Part of a small language model's weights: MLP 1344 squared ReGLU.
Each number is 128 + 32 x the weight over its row's rms, rounded and kept within 0 to 255. Layers, rows and columns count from 0. Numbers have three digits each. The size before them is the row's rms in percent of the matrix's.

# v: layer 2 attention value, 512x512, rms 0.102, rows 175-210, columns 192-255
# o: layer 2 attention output (transposed), 512x512, rms 0.0861, rows 175-210, columns 192-255
# q: layer 2 attention query, 512x512, rms 0.097, rows 192-255, columns 192-255
# k: layer 2 attention key, 512x512, rms 0.0939, rows 192-255, columns 192-255
v175 106:133182116082171048166108142189120086130139115174110072116116121094117088094155165104113103141121088117139110134159181145170115152175073109165133132122133121091125174137104127085167134126180145
o175 097:139138186154136115149093136149124090149123078162157108099105183052168089126100129095128136145141133107126109090115110210151123118092160060121116103068103137081139093157153126070134124114185172
v176 101:045102106151091147145118132108105135115098103138163113145129156141142117163124097161137113068109157178192158137138118157127130104173124091179120099104125137170142134124158149096133107116086165
o176 103:110134160196139121109122100154100067133187096125146110087089119086139155076096102119100163131114128201156159151066123120115144124106145152171169118127188090132133078120127131111140086105146144
v177 105:117217118112126108116148112114098120096127112116155150067139131179142117158133082105160165134064111196145137141094159109169027127176142118117139115144148111143135137171128143138091158092166137
o177 103:140139093110138135052122095071136139159164108127149138098084121126124150109137123103221179121165162175103143155126211147089115159165054168137146171165142152092097054085138104129139159173149136
v178 103:115107104136111119170149097163103110098190148159120180128086089112109151123147135116125166222120122086114130181120180149152118128180163142069138147076147124144174120149155110105192164099117108
o178 101:127077161136119078154099211111138159185086214120168124137159107132067154069134150137096127103092142115115154137115127107123036116173124132147115087160126097137198123091160097113183140088134123
v179 110:120114148137095220146151103142120137134101169100106135131152206109154171181172126085122144126100172128137148146140141124115093127124169141122178154099140138144112091125121145101125149132051125
o179 104:168134168119129105124171162159133169066154220095152137166106150118168167113117173105121134147145229104171165151098114158147113104203090140148120148146127112130146152114146124138115097091120122
v180 103:165128098183115088122198165100159123130092156114119137144117140125171143159113132150126090093131148135158155159106125071137109112179106189151138156093129168190110103120141164103108113119135118
o180 100:073086176084048179149130156114142147131182087092125091129088112116162171165114207155132174129121126172102092109153145117101153170141136148134107114052174121141170105132104155150118126077152121
v181 110:121102146105083184162149121140130138127112142197133115209114121100158143133126156130084145109108162117145101163115173098098136111114132151126109153107120113122050119097120090131138137179099122
o181 106:120114116149103066075136168143138116102164110132124113158110121119125139111089124115057119072094093097214119174109102141158144104136125144094146153114154134152091090105161134140167124148131138
v182 112:123114100114069118124145134116112173119119157145108142177150126144143141109112217137137154106149118133085114151099142067200056149118077162127127130123085120177182159137199166161085111082113075
o182 097:090126190142104075152114134134146133100125199075176085119123118100199105114094106135102123131118114138148112119136157156146118182166089113091112125172113145127126099143093145121125120133143070
v183 109:128064171073078148121116078086156126078115138144083101119108131085122103069131150147171152131146136096158115124136058107109117133125133080082156108159131095105125149105157121145145147147209119
o183 103:107090138069076139120119104110111147088098186103112045119117133158115169142170134151111136130197139089116130125156115150127085107164094091128128143189086122184124149062141132125113166120173044
v184 105:124146137182152157151166131098141164113133102085140149136148140087072172087145057121090105110122116135199130103150124097185072172134124114143109105128071150102119090098125173080079106109068184
o184 102:107095130171104108125164161157123146095096104154072103120185127107111185168075132152166165187104151200166137096165088128123116173130105140140153144119095115080139157140099097153064100120148168
v185 109:093148125205163135097130130125131138142118154111108181138113130150207096134072100086171068133159158099066099117158165076166133103072123087126126157129105162077107110182175120087124173137106110
o185 105:102186170149150142161105097138144150157139148119144177096130098100146113127168154177121141086130159137063128154079160106099102137108122084113143175097066099188127133210149151073113140140113108
v186 102:152186157167170108140127137081158080109113110123108110097117127148148097188111103155161122096124155076094175052100171129128157200153184096127143131143055105167193118127098137122087182141147144
o186 100:078139063139107125089136091143125061101082134174152141146100139100142127130147083087164090093106176068108143159085135141155123116136168162165101146207155110108126074150117128072093152103110190
v187 111:105150108092126144160141161133083151132151067171142108125063158121079058113149093092124159128131134119135129123091059179092119156118078158090104067131066108113236144101146081119204149110134142
o187 104:127164088086114100159117097110103100136132095134157124123128117120118064086188159069154149154105157164106102183116135125126107109084126130112121119136113171155141148080119068178149184196126139
v188 099:130067157088095162193089063131081115141174088173160152140129119142093123151159100099135113130114083109094115111122139087113210146080113161164108130114118152153134127164183096155130106116113082
o188 097:129146134098136124145150141151170167147114170071174126209150116108150067088081139127105108049129153119122078158137118143128158146168120166085164137110120123107104113097113190231152148105138078
v189 100:089137115097113125109168173079161089128187139146078143168171110179105156143131172149072128075204093144103126133110156133138144115079133139113101138126150092135093130104130076158116061148078129
o189 102:140154100148119210109145128116135175098148169147079086090157111097118128134143135184129101138135107099165174092132167128102090090101140106193099145138118160052086085185076128087100103102119132
v190 111:134125126122074092177171121113116094158162123115120114133119068180108144138158144119105191057132127169221175092085157132100176110139137165171042110105112125140154141131112140153078144147131126
o190 101:139130056059200150123188103134132090141135110146159135039140168149100104084082067107106145109151161133157096084123132145145153081142121087154124131110125093109151084093078161117147168127148071
v191 108:138125105163140121077133121121203132134134097091121060133080140131064142149155102145104143134082108115124110123168104195114103145123165138148131135171134175112115093138155184057160166125117117
o191 102:104086172077122136139164120148056127143111140152083084119105194129149124090161125110095149160102139129059131134188087126145132130061085100122127192148101112119170109143106093093198135147144138
q192 093:149168112097130160122078142122125126110101090130139129128092169098125166118133137116165071114127100126110158136158187065116124087131147068107155168120146185118139073117167106195167124104148151
k192 094:065196144093148070199107090111140099103142134132083102109167114102069155137069075143106143130100102110121122155143156178112083140160205119078131146108139075101092074153077091043095135191064106
q193 094:113145092133158140132117130110115133137120175113125113106137101103102130127141136176166100104120162129102115093145167129110054141182075087121074173105143107089129111156131060108150065049125152
k193 087:119136160133157105108118084142159047119114085154123121075079121126170142175039066164080111113095124110210129130179107094076084118086200143051124149164144103084115106187156096057089175153078102
q194 096:134133127068173105066113139172133142184108102166145206117133133147113105130122185128168091080163070165089114141225156145166198099142097097131108138119110176162131081099133150108112152129158161
k194 089:173119138125088136176110119103083096141112134069124106144116151107079149167096121126138132131094093118132180101128163150122107110100187119133121189093098063109081119144129095061153167139139127
q195 093:129104102084117097155130135142093092182143146134124148129097163143087092156159121132135087129110117150130173169122091150091158095103172128211151122093130137115089095162120145110109107044084020
k195 087:167119139102074086158126102159162160144195101143049089102143073085112092167064105147155207099099165127188102184148132115100095143167096110079086162100184096129127073143116049122132148110141114
q196 084:162147113077131124157139127124065105177157180160110155118130130121108120178086085123084129158159105154126094181118038160204188118103081090137137138100079125131138062092100115074123127125129122
k196 083:144045100091161082120112144089104121169158169090115105153175067075104117103080108130177188115149093075176177169144190154121131121185134133105167138150146123140116138142088109120123157145117095
q197 092:178147110117099157074105121100222146096174137141169155115134160133144134167127115110135077169072134108183149117141124128130074122119105189127098181163058102107116114170114148118174164163163149
k197 095:147129136095136137139132173113106180155141117154114123096095115168075112094147121112086198170149081087052072154096161172166131154140137203136116064149129163097087137110184185150120095143130052
q198 082:123118132090099137117105104159148215140201115094136125110156095107104116107134154022099120108141141118119109145150095091155148146145165135054129133159082113150142092126128117098141075155097166
k198 089:108127118136087082126074092109109099105123226065130155134154123049125142136110136159191142082102130122147178150142103094125192154055147135115138154152130111153139128134102105112119157094121121
q199 093:096174095178144131124161108135150130091134148135130091121178186165109061143163124098097195154097118180153178094150056132096161186124133150129132116144161114095126171118150144093116148090129174
k199 105:104120147096142120150173124104077178180210119082142107140152057104109142086165093105133175079149171141201087179128112116095170114104148100115122187158128053090108116170135093076112095038077079
q200 095:122142129097183167123146152142115218148138130167134134130137066083103160161146158188114115115145105111086113110166155155085079174140116129089196109135156147178119063138107131151094112163147207
k200 102:128192150133127120148094124105173201164065101145140157186121108078168153141151140098098160060159166119165123087136164168112125098100155149144066197162085165153112075088110150156083190129124106
q201 098:111133099132146131166128173179061124171171093179160139141131153150121154123168147132124127115106137135174042212115110089104104162137090157078137137123064119220090091125132156053099141104106102
k201 098:183122107158114148116120160081100063063178131139134148154085153142086109068170195097160138116117091125118167061136135114110150099120153115122097088168091139114116121142131139127163134057167128
q202 099:109150188117155062140099153107111116053108123139086077159102145151147091155150114091160148146142124133101142134088093130112093160142137133189159117170061116150220161153119139121067131118084143
k202 102:148091101117110162122123128111162127095184082128152156074090124134099111149123119146191083127091119162113073135093090122138128174099105119104081125133133132127115142149093077125130171107183131
q203 101:041102139150110086129151120155109094138054152057143164119169104158130114152158134055111093121159128128131141152091138061147161099163132086040130108097087143075089149079146106126092112121109160
k203 102:167200156177158149136146207092136096166100115123138236128137212112081144166142195097162145120163141139174115128121150106159112133118127116109166127121069138189141113129114141153121108157158096
q204 101:108162142188122090106156121129139151103026124161108114113159094090061148173124074143180108162136146107137149191165079059163185158106160130130135184090136156140118163114142100181121171087072118
k204 102:142176148128138080143101112117164102162128186140165140175123103077138097151085176143123145121108172154142045041169106123085076152133128115120101148125092100097110085134147147158104130132137135
q205 105:125078130152102143142108119119115094161191131085127119115172162142127165114154130134137086076120142086135094145149079134123144149107128130143131083122100133117193169165140153098151111119128154
k205 104:125135135091178141131046200095139156130122114209138082096099119109155111121143176080131163140110128102126159218151139165126122202146100178183129104075124112141168118158193182140128201151135129
q206 102:160164166017079175191104145116133182141162102091113087149116125159078172069092109170180104137138100119112112129139108098090139147142073077141164117131130124092086136177179209131132131076167139
k206 103:120105150136137141113191091106079180135102139176149175087160083082117146151023162094099132170109142141201118146132134101093079126080176152129100129089125081170075151141125123159108145083116120
q207 103:145126149122112134083174116107158087098174107172071145121102094107108091064124121146127098153110177092142150075073160122143154120111143100159091118180158150155118148101112100105160155051130160
k207 102:182124186175129103107148143152101159114121166107121148099178102143125083130166191096114098152134157173115152182094194103090103147158173125128180041158174124096144103116132100130126109138144173
q208 095:162141120179128128075131148173114098145156120143112138117105153210153119104170092068133147163129161125113110160088108126178176147128124161134147084103109222098122149114133246178053128127128092
k208 093:150117119083061175150196136144110120123128124134099125148128136134071168165167132119141136081134130145108063105156218075094117141142153093202133201107131062139136126124119151145189106203208064
q209 090:149094124098133070115112139138183101084129097163101160117104135130176153150084160181142088099168146103165158146087191118177144121121084088153159189131115162114141138138154148139166072123115164
k209 088:094161104136091114101094103096133061129116113158132144152080139090078170178048108130169150104047136104113106140151081160087103097100149120128152206123154131071112144148105132099135149180115098
q210 094:153143124133176139196147155161118147156150087146100165169158152150129132119090142132184138198118106088100161168105116144119149117158160153135132083114062116157106118114116098134083146111110138
k210 090:117114155134115150093173092152134203108145131139139113205118153141104161105148184155117141117148122112098074151164115150073114102144148064086079104138108135131194064135095180219162187078176136
q211 088:095109098130148143148111058187047169131171168113092098109172183182195089095154162151157169169064093141118091117109134132132071100170112153130144147148170105063122137148198168157085141113155161
k211 087:145103115121110098104174166157119213100137130169129095136173076183139075138156123097117147142169133168087094149064162048171179162125163182199108098121102160145109157084107133118115094093113173
q212 093:075126172207122140139104183130114068115095132094160151142126162105139091106145097140104125133129150095143165189110089078097141090059101140194093126121134137093108129141159118179129090094133127
k212 089:141137079076095118141187122119107131171161153136078080105107062038150068141103106132177179121165156086166131143092106120102189145139118104195119155168128085145142094079167143134159084106097107
q213 094:154132140096147077103121146129135115138042070205165135113208120131123124164058145122136082175122105064067125140111127143120107181096118159105116147170106094154097141112142056166189146145213169
k213 090:131163110132142191176131149127111138128137158082063117100058113126169137144129096136098120054111143093117168097103076169065128073140163074144109138109107122114106071141141174110099120127171173
q214 100:098123106142125067130079107136167128091083159073118128074146127148111109194086075094110155170093094138150139142117084094104120101081130133125111125098150149120112192106171102130139087085124136
k214 092:142148128110142079097169147147140188161057124054127089150088119146188106126158098139081149052165164185117102096144103117151159063170118147113107104157162124136153161116102141143160126164119132
q215 105:183186123124067119160065124150192138139091137145136094140088150057112129114099102103133083178144168190135112183119077145106147160103065093181125183130170091046128164125124114096116106088077111
k215 092:140156137143152142189089119115104154139255123188115165131115141158182082108132114118134142124135143139131112165143157138106137141101147095158126100169128085169170146143160117092155059090133088
q216 088:152118141109133075126142076137145151131127107109070132076097078138121129145146145066118177172115079132107105130129133145116135046119137103134126089063137099030151165171090097109100033153101158
k216 102:116103126126061086114135137096081142136129085081148109124142125054149106089107139111102156144073081137209113174135101156147198149115111148165103156163188081110137122137076078068114151091128093
q217 102:139121143092106118102097085121127210127161111133170104146111141176121110132144072123153126164144091116111129191081144095139142150213109169092165107143106095098105139110157113159147098118142143
k217 100:135130082104153159103123191082141088072141084120167157115149186130111151105114140177084129129090144137094173103150097147119093166085094180155134118156157159114079146179115116098163141113136080
q218 104:101138129128145210154145156157098095160142116148130043147144114045126168115141103127140097154134132153130112139136130144124138086126094129133079159183115152098146081113140097121132159173152125
k218 105:129154111121128121149163097156078121109116119183105068123120122169179099061158120168140148148150151125189131044131152112083116134163136133131176164148103109100146102094145158133089168108132139
q219 107:134135057192127118114147118111154147101121183145141198146072144130161168120150101144131084158080173162084084099176149136158160148063166140153153176116118108142090141094150089126087111177130104
k219 106:145094193119107127093174099107130100134093120091151106139112150139090106174077168087118136154088149178113105136164127108151091133134070122143179209166097086071096076122134141110119101148130146
q220 105:032129115211071116150135114100121126109165148104147125129161128111119119127117216157092111150110157094058172125197153153110137094135117099112120093098158126161153138118133131124094109071119148
k220 097:151103126181131142109128056095090146158143147097152136144166117088142120131162136134135122121187142131134122157138140085126094125150109166092069145119095142169183107132074127101119153168185051
q221 099:097107155109123147125111102141144139145128112140113127136092082069141144096083097089082150086164133089180125187073125101182153102122133115123170099153200154145142152118087135199183116151168174
k221 098:142130077102193140155113184079128182126153119065101106143096151133092104068108122123145106182094157107132142049096069143059133129153037109142163115126084123138114123179152171051095131106134143
q222 101:118147121066105143130132154136086195101151124107133070124132156195083139153131106093090158086094133110154135150084077110166016187111170097220153173120116120103146147166076168148166096171144119
k222 101:089122141104107123142189123126157079134157093109112123141118078146149140133153148138137141088098036121152171132099126129146133071110141158041129167135093088071085087136186129133138104118107154
q223 099:101131093174098119132119102113149144115132149177125125103156075167108136156150155090118107071100049084209115152061130053153088183157106148148055129117158129089190134131098148106126146123157112
k223 095:127105157072120139115104135084149117148111116130083131183138155180126091140181164134151113130147046120160124137135107122109135100123165171167105188161093142111130137123114135115118150088130114
q224 105:150111147125094118136091188139149183145145164118161131065173084131125068168157154094093141161130170089142130139101149156155139079133101110142089112165062112154123123129161098148091128114098139
k224 101:080136108081110149089173129152120093055091132157095112151101090109104108140088108156157148118089053147170071079170129087143121103114148160122153145136122146163167103101074098145078126115134071
q225 100:097077133100054166107078184118188109139123171071193130156130121131119125147161122096109117134111110100129117145087133148149102092174099112131088151078092142097196134122137108148175089119071092
k225 102:121137072164177053124144173129115133198112091140088113142142146152127127129113134141119154121124169130083178123137092178074094126111146145107139109120169140058084134132159111152135116101183124
q226 098:140127193137159096130149125088134122180183131141104097133071159159071071102161170192123127089110170239133093131185052196142139143161125123109064181088133137090169095120079129158132148121152164
k226 094:178111109149124090163106071128109163145062101111127122124162176177159129123153170071117131159149142079122118145137182116085141137167170148076159101089122108147122119168158128122108143089092122
q227 100:086161172151082149091110071107152144167142100118145103124168123110123197137155102153102156131119124104166103135147108190110114147119141095069190194129166119082114129141124105109146133120065069
k227 096:127162113136192128124162139116106157065147073179135102067096195155125124081219145117169141147128065110108139113199160124157105188110132172080086155110113161135166097112149157137132196142123185
q228 102:141161191067120173177160242104081088110075116098078176185120159113163101136159093125145158108122140108157087155102127119084101157154134115102122072120133110143126132124171105131136149127127127
k228 105:107099140137132126096149108185164113169148172119173143107076126077110131149129116132137107189142100170136162170091150102137113145124150123148136107074109120106127161135070113126171145123105142
q229 099:129114154132136140130098168132106156163196108087162108070111079105125143138094144138078110105104138125155149087165133127153130162169200130094099147088119107190155069131170126114114067141024139
k229 101:114104136115153088120142163111119114168074172195082091127194146077147136153109157116110186108152137138076082162148145053156162127111020150149135070156168138108187121148094124116110116188155148
q230 101:110152150071123147134155179160137098165133161130066139175129164160172147180135084117127129144175094120152144145089111124122110047141094144148108131160142152140078080073131097126124142096143119
k230 103:157112111129103120083122126157154165104111094077083098115092173141131143136090135134118167162169130078112100130137153130127149088155113131145156089174088110183145125142102117142125168119138122
q231 104:075198122097143174108195076128080152150190150126141169142170162122084160111146102186102091087138156184125134118134113164147127107123144101134118117124115065114164074149113091124120164123140147
k231 103:127110132210139059158108122120121141137065098115155116134150077143143066146150155102070164107104095077115136112141140160073130137076164115094123137114110132081159095139148156130130155108133121
q232 101:129152163175128142168131139171158102147092117126127136138164145112144071112126128109180132150179127130138155152101106127123103148135157095176168194110175124114157168161134142071104143141154062
k232 100:110165140167091122093154138176158138161129103121143137149140150165140146136134133153102167150089130142117097087086187142134170143093145107068217112119082097153104097168137124128147100083149076
q233 101:095100122151140114174150162136150156043111110094105144138150132122157207165190076091107121113072144141121143076110105126139153100190125165138131152122132145209146137072137150177140154064184122
k233 100:119130125117152127106202172103156122109204135108181070125140108186187116094170123149146167089125166120140158167173202092156124118142142147157090117135133147104122104124124102139102144120207185
q234 103:169102154073164159144127115132128114079178102114059139123081123113104192165101140124152155149121202124098097152124107123086153118165141182190181122149140112057101095142148093163069048134127165
k234 102:059144122104135166197140166149147125194086134111138118086114085088170142118112076149170173078046192094141093138164131121145073129111131111169110171126167121159153090094075140157134169154099141
q235 099:108178107085080136152135179120152210192132131153083105149200136118101166107201119142137135155137138135144135118113201097147125114063138074157119149125146123126137052131158121117110153119121184
k235 101:156092089099112123098107130165177086127074135123165151119098087114117141128114135178146073104110086086141195116164115126065139148120094168197086159147074041117059107181175132135088144124134080
q236 103:117088059155169145125125186103101141144200103154158171144130109161183107119115120149069141130126158146065142102154131173143112175138152104115177061097168064172144150178090168142064078130174132
k236 104:165108156084116119081173156130121155171076107122133146163132094168121111090136158170165129134083061039085153138104167107125124120123080096114129102110080109127082088098177119106151126160091147
q237 104:134128128156093158108084131103137116128218115080120110074087118130114147114117177121107181145141150124088154199097150098101153083151175164131118080128157098096176149123124105167128123142143122
k237 104:103108105157103163166203129096132131107108094119082129243115140093101102140082131120133097063170143136131073146114126082158150140105144075172155169119143115226080122155071116094188142101144125
q238 095:087194179114135129129089072149090157087140156133034102164115097119166128160099161147133124106115195152148130217063162093151141133164132135115183145134065150135143154086158122081087152169090090
k238 098:143139148159140120150103122112149093150080157125088126097064153095086179097115164119115210113140195166134135101110166171078136100133071188129088162123090153122121124184108129149145197064114119
q239 097:137222181115086131067125088129155143164115113112109173136149123093188197181087147109129126122124151151104117196106130067168150152172147084155117121137081127157150102092099165094110166115120126
k239 097:071099128149098159161091078142200119109075091168124137146077144182073122154151186123158177166168125122156127069174078184127121103159131155146093129102137079123141087136125114103099172108108119
q240 100:147127104073092148115148186082140101191148147139158145168143142057089176123155160163176087134146034121158192144145137132090129141088104130177178147148130126137110138127122108156127168051142112
k240 100:111181142177185116085137145158097136121137156179200194145092100146177123121138079166131158122123123115075182125127093136119095080146128137172134090161116104174100119100162090163116170112130166
q241 099:110132117168159163119090118180109154141141129105148138086161189186113125146144088101117139137148155154200085095142139112099031073110123106093115112164182162101127132120126133124120141119136104
k241 096:123147159134136072167143174120154144067101151119091156084149133136156167131159079095105122135167100127104181125091172103133084138155130132140134107121127140149127181108159130162139136136175070
q242 104:125129138168164096100158101110125110092165089178151091141122138075178115078145106089151133168123168166141095173136115122129209195152124136121071168138107046137157151156063137131136163078139105
k242 100:182151096212149098121153126122153091066122087126151154100134164165159120167143113136174132090167078189097171148102158108154183149112145131167187155104120131128131154099105143142119137173110149
q243 106:077101118132082135125209129139110137186092120133150141127130049151131074100161147093131110199114105138098131101103086073135161113157122104131160172097123194153137052164130097151107119092130141
k243 104:131120060149097133190102087088216124121078167073101098139140130136115148112148107147144118139118121012096097160123106125084160100166141108178120124122101122083150136135179110080115085182095114
q244 100:091168148159158121104096116143141166116177133101133147120168118149207095160147075081044140117065117088130161126115143120076146101130176122078158164163141108133131154187117107171153129061173191
k244 097:143134113136121094171097139143117147140115127119134135145128176119109139054134195170166100114160125126121147123157133102174140139102147127178115123090186121083147123079153092191101165136042078
q245 097:140112172142128125110119096152136162141068100139081122124128113092114083085122127110168081162166126132134148103110108092122112180110118122127159131138150074150120202126091109101160128043110168
k245 095:160134102103149111092172138136046124112097122195161137082130130124142118132106219097131142098122117177122145076133076127105125159149170105142116162154112114062092135094162119162101126110163150
q246 104:146118137113203102094152129135034151162094119209117086141144062111123144113143103134141107131132110124177090130138139122117080119181105099101138136091198113149148125060065157154180160198076139
k246 102:118163132129142037088120105133162130144085147147156100172160183172135179111077113122117139158081141124097130119119129173104131134114035162108112098102097211113130121176108138122113166164144127
q247 100:119089123115134174152122139104106152088202170140098120120139107057187171081119138096177108109157154108141099130158103157142100159130123150091175098143074066093072087182068103141103089081204171
k247 099:145122133137139147098110098106162158158148079122124136210145128082181106122116078146112151074074124178180160102081144107154135083130089076152116182082081147109108104056165160143158146186150173
q248 103:121097094168117128120076152099135107164020162127112178137118133064129158159109174116112120227148190149134134127078082128182107079127132102088118123154120094155147113183137075119147093145088130
k248 099:132123198074103110100144126142124089077179099118132124122080119136134093136130109145149124100128140120063156080128125103151152140205133133116134128177053103076144088108153100142143074191084145
q249 103:162143077137148107129091066160117077137155113096074108094172109137116129118099120161123125132114165187099154110098139177053154134095076143157117130145166136153066128177211132097098192100144116
k249 105:093186140089108123098101054165084138104109156101124180138092117139160138155107110095214114145140174094108113145136197104123143122129133068094152133109129089147113161186114098146110095113120137
q250 105:127059096081142165136095105154149177175124138088184123108120092104144110183175140179147120166108124161130103072122128122176047163099142085104118188119187128182118110106119103113130127138075107
k250 099:145130108081112156137142197116098133137120147147165091091107140139168111106155157117086123137161096097106067171163133109147102190155127131146112113147155162162190105145154145183140124130070110
q251 102:120097116119133100117112135134101078130174112094142132131093056134139106176176205095203114124168097131090154108098134162143119116157140124099069078061118173135121140143155102125158128134087086
k251 100:110117138148087112125124147079178136089149139174073110106164134116104119050112181177153083130159105067131127196120117135131130135154047150107125121122108148116192102147114116111110141168155152
q252 094:153163157171172114096102104136182118156065183120151123112119182145136146109144142086066126147125146139167155097071129118102133182121143107096115135130092167145133120083135154077100144115192112
k252 093:169114107131108114122128173139170136127161126133158169147115070144086190105110124039090129187126095155093210055125154137087162148112130101161070054090113116102074089158144101182156126092131183
q253 100:159110103166140115128096064094149158107112128133178167109150159127158073209141168080117095105124135157163092137118098110125073114160125078113150118107166162151088121139158118131063106091156147
k253 100:106126108115157144144087152105103183055141127122139153123121112211085099073117165151071143130092100142090107104173161134112122133147135140101134098123133106110098142083130135102161149143047039
q254 098:096119104104124141146078135185123136151210143077096159091127086144147166099126131087053160117169133157140114110116159156086184126136142102115167139175150148076136133105124096065110137127074154
k254 099:142120104105138108070110104071150183107087187154151064129123147082142150158146080148130095167109156116157175162134167098184151153072102150174105128158072121172155083187086100160144153155174150
q255 107:099117088130112166110144163111099169121133159143126113163120092133144133146078141138126094197062108097104118135116110101085060106115104162161116119114154120115127162078148148117122085167087179
k255 103:125093130154144096129133127110124113074152114167130108103118088124163131155142141144143115086158184126112197104113087087151138121127067172133124137135140075155113146168133119145060104139092142
v192 100:135153138115150126157162176196101108164125092176113116171056131165170116135164133226110118093195103164133111153104112130126169115134152126122125096145095139153144112096115086096094177106124160
o192 097:139145093187124116081096141117143129163133146147115157105094107110100187127093129117122127103128135144112165117116127108173081158083100134153133099145142125092156123124141170094132130118163174
v193 105:116112106120096191066172193169132066110169113087112197101161097148125095135097115127160100132078124137100113110129080145176143091171087159070136126125129148133108165117155112148079125148104130
o193 093:150166158128112105145117099114138150103060162171079211159159169078091155147149125074141166117174128095180099129042123096118133076116127118135170160202192087179150100159087169146127178121153143
v194 089:144113128118080091113153115116125115113121135141133119090053139185114147133149124125125162141163088125115100101173210083160166098130094121211098103165089106143126154155154114086133103146137175
o194 090:143147064163160120179107062142135139119122071077127092096137116153133083103125090139157165110159139058144117202121097131120213126091146157173124135118096107181169121160147177104107160149141142
v195 091:090130166138112092112184135123157114143115104087131138099096142173166062112151114085144163130098090108087134126126060131095139126135124136112117142115096098171082084175183154085163193094218131
o195 094:145138086169171067086118061132164127136167108088146159117153141095080140154150176157108150155094073131200048108081105170163095164115112074092137080135109088121153078139112135135095085116180090
v196 105:156155111144144117086107087227163117156157143120108172157169110100146108140108125143120082167131123154168122136167117184098066119181196150095152170090124141156155120141146126160159148134124064
o196 101:164165153059116137118114085128136140116131154127109206119133134132141068087164080125111137145106144137128132117131132139126098093149161148165166107120095104119105182129155108097166135135118155
v197 105:146131155098082138119129226130142085134143121100150173101123147198157117096124089124087126086130179131160100159125184112152143133114127097147097107087115185144108051074151153156111102101118105
o197 098:116115181114133122172128102134078144132151132083082089080143158152126153140135200150143103096081150142141197157093115155152160147158147138086073176138066117137121072144102192151154162198122157
v198 101:155159138142089159098098152169160129133176149184150198152098132181134138168114146104185138132115084078075170082123122147159178132135119132074125060175138116157173135151145126167126136069077120
o198 097:192126103121128143188095174147208084147103064142125132136168111180095147097108115142145072100104140156184197184130140111184108128130114139165154148088116131127129149146130050118121128119135060
v199 105:134161185105079165169126094120132110192144140126142095166112159093134091091132147147139151172123116119177158119090203111117073127138108201110135172126095131141097090067076135103139178108177130
o199 094:124124107169130097121096104168141113161148126075191158088140123146110135120044085093129155074102136192133163137126121117079110117115122118146114177174046118130148149173138114123157102124131100
v200 099:142077116136100172121121088103136143180142103160148099148150109155140119135143150170151177148132158137171072126167143148139084130151127110084091220125137077106101089156103138135165144102089120
o200 096:107162131141184120152122147139139023093149122117125120119162180151118185119084156100156100136126168144157099214150145128140138156153109117116143147167125171103121128122089133163131165118169094
v201 104:101102100111142175130146090128136127105121113125129128093109097098173081177060139097065111104102168121200062125140100107140100123153124141144107164151146066170118117156075097171113114115135108
o201 099:108100103129146119187075147074118160076151180108194142056101108076137181083077142130127122137113156167112158088163074109128087113112131133106175088161180200146108074093147123082130162109126128
v202 095:112151138099175130121187096141139204109119106123124147115124087122187173094110131122097102138152105145086119138110087121099125094128075135187133117113079136139096134095128143174093138121143142
o202 092:132122128161134093107122096116169112126211130097153132173158139162144083177140101128141125125135139175107129151131122147123108109152169148167111114149110176109157089145101155187163073120175116
v203 099:134111108111093129165119117089151108132150089099110100188126130116184153095106158155096129163107119100159112157128046172051125121165109185096104134157142130127095169152103099167108139100169045
o203 089:126081130127153114138128148110161027162133138142095106130149116116128115081070156166114109187073177108135123190121113140109197100176116179153146132088108100133121110170132094150141155114209131
v204 108:090109073125138145081157159180111124129157179166109107159158047148115128110107119111109160104182058081082159155039139103108137192075185154218094109114090169155135158079136162142121152126118167
o204 096:097148120098078122147190172149115152139138152136104101097128136091119159151185078149175074105158162101124120140149099120148157108088176125148088209164095191104147116125124153129135137156148128
v205 104:142136147138149172133133088162123152089153113126095122096160071182126126161147115062166168130118054153112136187133127140113099153132106043147069075146127109176113071119105114109095145152139162
o205 109:072165098157168123132130186062085088142150091142144082120122158108170158115109172125155130119136127127145133111138137101123189111128158103104092101115160134170166131170137114146131235097130090
v206 101:143119170150159147143166188137110152137100096114074080109122111146135151132113120127159167091095124126089166157119152167080088149086141101162121143112135154125147081130095142121105111161116152
o206 097:063106076061114143127138135110095072139143166157109105140122133099092191097121115073147092128110150083125117115154120107181136139129151048158038107130119164132147117134148098132092199128105150
v207 103:112114138154111138136108138090137095076113158095136153157140124092178160128109123161092133138134124118113098160141109160118157102157159087116064123169133121110148124077104130168123072109130144
o207 091:133149155121169150166142137100089108101086074170152157176139099123145149125081140183185091121137078168145201081133144110106101133114129080090119094152116145157126051087097133119138123131121166
v208 099:106082118094122110162179167099060087121154145081128129130139158095129119097110071085097152117105157077125119105087095132110085139173106106101105131164147083100109110132093094099150120122110092
o208 095:197145104144063116199134072090116101095110157125135126179154070138154113116120100083126161101103146148144106168124107138123088139142121134071173172160170153102097164187148150117090180131046149
v209 097:106164129125147108138132088160137125173144165074131126116172139091129213168157107160108146058112144167200082143148135181119189130094150074093118142113192208111168126100139146144164118189169148
o209 088:155153115165172122138162158116078169170176076133142101155106160144156118096132122103129137136112151128154128149119132093170111064210134125174152151109136058115138119109143115115110082114106115
v210 089:146112111102142128141102106107081132105127109137139139113112075118141114129122173152155143157091131089134115039117121153142145145138184109147138111153135171140136137132156165117087065093116122
o210 091:117107166104076108104138144139138116071166107106094101143092074095113088126069119134085145135126126147132114158130119162155112144123168119132129015154117131093153118188124117117151120127110097